{"hidden_size": 512, "norm": "rmsnorm", "rope_fraction": 1.0, "qk_norm": true, "parallel_block": false, "optimizer": "soap_variant", "beta1": 0.95, "warmup_steps": 69, "max_seq_len": 512}
Each number is 50 + 12 x the weight over its row's rms, rounded and kept within 0 to 99. Layers, rows and columns count from 0. The size before them is the row's rms in percent of the matrix's.

# gate: layer 5 MLP gate, 3072x512, rms 0.141, rows 806-814, columns 384-511
# up: layer 5 MLP up, 3072x512, rms 0.141, rows 806-813, columns 384-511
# down: layer 5 MLP down (transposed), 3072x512, rms 0.137, rows 806-813, columns 384-511
gate806 095:68 68 56 53 37 63 52 56 60 39 42 41 49 41 51 70 62 51 45 63 17 46 44 67 39 50 60 55 52 43 56 72 60 70 38 50 56 61 37 56 38 71 47 36 63 62 23 47 52 60 57 74 58 34 44 49 46 34 38 58 50 52 64 49 36 33 25 52 24 43 44 21 51 51 66 42 47 47 31 45 75 49 59 57 72 59 40 54 48 56 52 22 65 41 43 51 38 55 53 33 37 58 67 60 55 68 29 42 45 63 40 68 53 64 57 49 56 59 63 81 39 53 51 49 69 43 46 42
up806 101:51 54 39 52 63 71 39 51 36 54 44 57 55 65 47 55 52 53 39 50 53 25 33 51 56 20 24 64 53 67 38 41 60 56 61 58 32 81 69 45 54 61 54 67 61 57 70 63 68 41 58 64 37 47 54 63 38 46 57 28 73 50 46 44 30 40 47 51 49 33 36 49 62 62 51 52 52 41 52 55 27 59 51 37 29 58 69 27 50 43 58 53 46 56 50 46 61 57 48 60 51 54 45 55 61 49 64 63 44 19 48 65 60 56 55 62 77 52 28 52 44 47 32 35 20 54 57 45
down806 098:51 64 55 78 57 59 44 53 39 42 34 44 59 40 40 47 52 36 56 51 50 42 50 57 59 42 65 71 52 46 65 54 50 62 55 42 66 57 52 57 41 76 33 57 55 35 49 44 51 54 43 51 33 49 58 40 47 60 64 49 46 53 37 72 48 48 37 61 40 48 42 64 56 58 52 53 42 53 51 30 48 56 27 37 53 38 41 54 61 50 51 39 50 49 29 79 45 52 50 50 47 52 40 65 39 62 32 24 39 21 39 36 28 41 71 63 47 40 58 33 69 48 52 61 64 32 33 53
gate807 106:31 37 47 47 55 40 70 48 65 54 55 50 40 64 61 66 68 54 58 54 47 43 68 67 61 62 48 48 69 30 53 47 48 52 53 36 60 60 49 56 57 65 42 38 62 41 50 45 59 44 41 36 55 35 51 38 60 41 19 50 53 37 41 74 57 51 52 85 37 47 70 43 64 50 52 54 41 47 38 43 48 53 67 43 49 47 39 47 60 20 38 45 69 45 48 50 50 61 52 52 54 57 47 57 77 68 69 53 50 19 16 58 58 62 53 59 53 66 64 51 42 50 27 32 55 56 57 40
up807 100:42 46 50 48 45 49 40 79 48 37 55 43 32 51 51 42 48 33 55 48 47 60 40 43 42 58 55 21 65 63 46 58 45 39 72 50 49 43 57 60 36 64 59 62 80 42 52 62 55 51 47 22 35 67 53 46 50 49 62 34 63 33 56 46 60 41 32 43 44 54 55 47 68 57 58 23 64 57 61 46 44 33 34 27 38 55 41 65 51 44 35 40 31 33 63 36 67 59 34 28 57 48 58 70 62 33 43 43 62 41 49 39 61 58 53 43 59 45 45 58 35 40 51 44 36 46 65 37
down807 093:36 45 40 64 56 71 47 57 58 47 66 45 47 66 35 56 45 49 51 67 71 43 60 64 47 58 54 38 63 32 42 51 42 70 54 62 46 43 53 38 41 46 32 45 64 67 60 45 44 57 56 69 31 60 48 24 46 38 48 65 59 39 54 51 60 48 57 66 41 35 71 40 37 47 66 54 42 36 43 43 52 63 50 38 27 46 44 28 41 55 53 40 66 36 37 33 53 52 48 41 47 57 24 45 45 53 88 61 51 33 32 64 33 55 58 43 59 59 60 43 38 49 46 00 63 50 70 32
gate808 095:54 34 67 56 54 55 48 51 59 23 52 43 54 54 49 50 52 37 39 59 41 53 36 54 51 62 51 56 49 35 56 37 22 64 40 38 67 67 44 65 33 48 48 47 41 57 41 50 48 55 75 60 54 62 64 57 55 51 34 52 81 42 37 58 47 38 42 62 50 30 57 42 56 56 46 55 42 76 48 57 53 41 56 51 59 60 36 50 72 40 62 52 43 64 52 50 69 59 45 43 37 48 33 57 52 44 72 66 62 66 38 36 62 68 41 60 49 61 37 66 57 33 52 56 46 56 45 32
up808 091:68 54 39 25 63 45 47 69 47 39 51 48 51 39 56 33 55 45 60 56 69 56 67 71 52 58 67 58 27 73 55 47 54 60 34 58 46 44 59 51 70 63 53 58 47 48 33 53 65 55 55 54 43 40 61 45 40 51 51 48 70 69 44 53 54 68 44 52 55 32 67 55 50 41 60 63 34 34 54 51 37 68 34 38 47 49 44 53 50 58 41 67 53 40 54 71 55 58 51 77 54 46 66 21 44 47 53 65 49 40 48 27 53 38 64 49 53 38 49 56 52 48 46 44 69 68 50 79
down808 097:43 40 69 58 57 31 50 42 49 50 67 52 60 71 41 56 58 35 43 45 58 50 37 71 65 45 55 50 36 46 35 45 32 38 44 69 53 56 43 57 51 41 62 60 65 49 55 49 41 53 47 41 54 30 38 30 35 65 62 63 44 54 52 38 37 46 33 68 49 69 58 33 49 58 60 54 57 60 59 37 48 60 65 37 63 66 61 58 49 73 62 43 50 44 40 49 42 47 47 27 49 58 47 59 32 54 56 42 38 30 53 58 50 60 63 46 65 60 59 60 46 48 61 37 33 32 52 35
gate809 105:57 55 59 48 52 26 45 42 49 35 61 49 42 33 43 50 50 32 61 54 56 58 66 38 59 30 47 44 59 55 48 22 47 62 52 54 40 46 57 57 58 41 38 43 47 32 53 46 63 40 48 53 71 44 60 68 39 40 32 48 33 43 45 50 60 58 76 48 57 55 39 39 47 55 47 47 44 66 58 74 40 59 65 62 68 61 41 29 52 42 41 50 58 51 64 67 52 28 64 39 46 30 37 69 51 21 43 47 38 59 58 59 57 43 19 47 58 62 49 72 49 46 21 45 74 50 57 75
up809 100:60 51 54 45 64 46 61 56 59 65 30 51 79 31 51 48 46 44 49 70 60 74 40 72 45 46 55 40 58 44 47 41 51 32 55 29 59 74 63 48 37 58 32 50 43 57 51 26 37 58 47 50 68 52 44 53 53 43 40 43 44 62 33 62 49 55 43 62 35 79 50 69 61 50 68 55 71 30 67 36 35 37 42 71 50 51 55 57 26 47 52 63 53 58 52 48 61 45 64 58 48 55 49 12 44 59 54 64 45 42 60 59 43 38 52 50 60 40 18 55 50 57 44 34 67 40 12 48
down809 097:54 42 61 49 42 49 61 46 37 52 54 39 45 50 54 37 60 53 58 43 57 51 67 46 44 61 51 66 38 21 47 35 66 46 67 53 50 45 58 53 72 41 32 38 57 19 52 48 46 52 63 52 46 62 34 35 62 62 60 48 32 51 62 24 19 60 80 40 56 67 46 49 73 63 62 22 57 60 61 48 66 55 58 47 45 41 45 37 43 49 51 39 59 36 53 50 44 68 77 44 52 48 32 50 22 58 38 44 53 69 48 37 55 48 19 50 65 32 52 57 64 59 33 52 56 43 53 20
gate810 103:66 46 63 60 65 18 56 60 48 29 44 50 43 40 64 27 60 41 36 29 51 35 62 28 56 57 46 59 61 37 66 45 29 35 59 67 64 53 61 52 52 32 46 18 59 65 41 54 47 58 55 44 51 62 43 55 41 51 56 65 48 37 52 52 51 56 44 32 54 46 47 68 41 43 58 53 52 46 53 31 54 53 50 49 60 76 56 57 59 46 50 50 62 59 60 41 36 57 38 52 32 55 39 57 50 46 35 42 59 42 40 64 47 31 46 67 53 68 36 50 50 57 52 38 43 52 40 48
up810 099:46 57 35 51 48 50 42 62 60 31 54 48 50 53 50 34 53 60 62 45 53 88 49 45 41 57 64 57 37 50 68 67 24 37 38 83 44 54 54 29 47 57 60 37 51 56 72 56 60 54 38 61 65 61 70 52 67 47 31 52 62 40 57 54 39 57 60 66 43 55 23 50 16 76 44 40 39 41 35 43 70 42 46 65 61 62 78 70 60 35 52 52 42 60 50 44 54 55 30 69 45 51 61 40 44 45 68 36 52 48 69 59 56 58 49 44 75 62 33 60 36 75 40 45 57 42 57 54
down810 105:39 67 76 61 44 59 27 42 66 45 60 40 54 55 53 50 56 40 36 37 58 69 47 49 55 52 32 52 49 41 50 51 59 42 32 30 68 47 30 56 74 33 53 53 57 56 54 55 37 61 51 46 56 65 49 63 27 50 40 49 57 53 40 77 48 45 52 42 56 44 35 52 45 25 65 48 66 47 45 54 24 38 35 21 48 39 48 41 50 45 49 45 70 67 42 54 54 54 50 33 57 44 41 49 57 66 50 68 56 57 42 34 47 26 25 55 51 59 40 41 59 32 66 53 38 61 29 53
gate811 093:49 58 58 53 65 68 46 38 31 50 73 56 61 59 19 27 58 36 42 38 44 66 49 49 41 44 49 46 58 45 60 33 66 56 54 30 43 37 69 39 41 23 55 66 51 57 49 49 39 53 63 77 34 60 34 51 41 51 56 65 30 40 64 50 61 54 61 49 41 43 45 48 51 28 63 44 63 43 51 56 55 33 54 49 53 42 58 60 52 75 51 39 46 57 67 62 55 66 45 68 38 43 59 43 61 78 70 55 44 54 62 78 60 59 44 50 52 72 54 64 38 74 63 40 24 60 36 71
up811 094:53 42 36 41 48 58 29 57 62 40 61 41 32 55 20 55 47 52 47 51 49 37 52 71 35 48 62 40 56 61 18 63 39 80 43 60 36 54 47 58 48 56 63 33 48 72 60 36 36 42 48 49 59 37 62 52 64 46 63 51 42 59 53 57 57 60 66 56 45 25 51 60 35 67 18 50 70 52 63 50 48 47 48 49 47 73 52 30 55 70 43 63 53 50 49 59 54 49 45 37 60 55 53 19 75 31 37 64 28 53 67 58 45 26 69 36 54 22 48 54 53 62 57 72 52 56 29 66
down811 099:41 61 47 49 48 44 63 54 44 57 35 42 36 36 56 50 38 45 51 59 50 27 41 61 57 36 52 46 70 51 76 51 34 50 51 62 59 44 42 43 37 68 52 31 55 51 43 46 49 44 56 54 60 61 62 41 52 44 41 52 78 41 35 38 43 49 54 53 38 52 59 51 43 47 32 50 35 50 12 88 48 67 61 66 56 38 54 72 54 36 41 55 72 27 59 32 52 61 20 59 23 44 67 77 41 20 54 51 47 54 59 41 55 44 35 67 73 50 57 52 23 41 50 57 55 54 48 44
gate812 095:41 78 57 52 56 17 44 29 34 55 52 50 45 46 38 51 44 60 47 52 37 46 45 59 41 66 35 67 36 38 33 45 57 52 56 49 48 29 66 37 57 26 52 19 50 55 53 24 72 53 45 29 39 50 28 58 53 53 43 47 61 48 74 40 45 48 46 56 58 52 59 50 54 57 56 46 17 47 48 45 44 50 50 51 60 57 58 46 58 56 34 45 50 58 36 42 26 42 57 44 63 48 56 56 56 51 52 40 36 72 53 42 31 50 46 53 38 39 16 37 42 41 62 30 50 46 21 61
up812 094:37 56 64 76 34 60 70 28 38 45 70 45 69 36 35 46 41 48 54 41 54 58 41 57 40 29 46 49 44 42 58 36 63 62 61 42 60 52 42 46 47 30 52 35 54 48 73 36 55 66 48 73 32 73 60 58 52 52 42 48 56 69 67 42 23 58 23 45 45 60 47 41 43 84 44 41 50 40 65 43 54 50 44 44 34 33 77 53 42 70 39 22 64 24 46 59 68 60 67 49 70 58 59 60 40 59 61 48 39 27 55 54 47 58 45 51 62 49 73 09 43 60 59 45 63 57 46 56
down812 094:57 58 52 37 63 48 58 69 32 71 37 68 57 62 41 59 49 53 53 45 69 44 50 59 50 54 55 42 67 48 36 46 59 44 10 55 41 48 57 56 47 49 47 50 54 51 54 42 45 49 63 28 63 49 29 37 77 53 52 65 45 57 46 45 52 48 33 74 72 47 42 55 45 37 49 48 52 50 42 58 43 39 45 52 50 53 36 66 52 37 50 31 66 49 45 40 50 55 28 52 42 53 55 59 39 46 54 55 76 55 47 43 52 45 43 45 42 39 34 66 49 42 51 41 70 47 52 48
gate813 100:48 61 67 31 39 52 48 50 56 32 52 50 51 43 37 74 51 61 48 46 64 28 43 50 54 62 51 76 43 76 56 45 39 54 38 56 27 66 67 27 65 31 36 34 63 58 49 44 47 38 43 54 41 50 50 47 52 43 56 38 54 71 61 69 40 51 51 51 50 61 60 60 62 52 58 60 46 71 54 53 42 55 50 44 61 26 54 48 50 63 50 52 49 22 53 62 54 57 36 46 56 54 52 50 35 50 42 51 44 40 43 38 57 57 47 42 67 56 53 58 29 64 44 68 71 55 47 47
up813 100:46 49 38 47 44 55 51 37 60 35 44 71 39 67 59 38 57 47 60 51 30 41 65 62 64 56 54 74 49 43 46 43 59 51 43 49 54 70 50 39 68 29 53 52 63 40 39 46 38 29 51 47 42 57 64 48 69 52 50 66 50 51 51 53 46 41 44 30 47 56 46 42 62 51 50 52 52 58 46 28 48 37 40 48 53 37 49 46 65 49 59 69 43 58 46 50 55 40 31 46 59 44 44 37 54 52 59 44 34 67 43 69 70 65 61 55 35 42 56 46 50 45 53 41 42 55 52 46
down813 098:37 43 59 49 31 42 35 68 38 41 56 37 57 25 61 50 38 22 36 55 40 35 30 41 81 49 52 27 52 60 87 64 72 58 50 56 56 59 57 34 31 58 58 47 42 34 33 49 57 45 35 58 56 31 52 61 46 56 37 46 37 41 20 48 46 69 47 53 48 36 52 47 53 48 38 59 65 43 86 61 27 42 59 57 56 43 39 46 55 44 56 39 56 37 36 53 39 50 77 40 41 49 30 56 61 59 51 59 66 35 22 38 35 44 55 70 55 54 63 50 55 66 62 67 52 45 57 50
gate814 093:57 61 64 78 57 48 52 62 63 50 46 48 57 71 46 36 47 60 63 53 46 27 31 63 33 52 73 41 64 69 43 46 56 64 64 47 69 63 62 50 36 44 28 56 62 54 54 48 47 45 45 49 36 42 52 58 59 46 57 82 52 65 57 86 42 43 58 57 53 67 57 49 45 59 35 34 53 53 67 51 44 44 38 41 61 47 52 50 37 41 39 58 47 57 53 30 50 40 49 47 45 51 34 45 50 49 36 41 55 69 72 78 56 58 53 54 39 54 55 29 52 46 36 32 40 63 32 42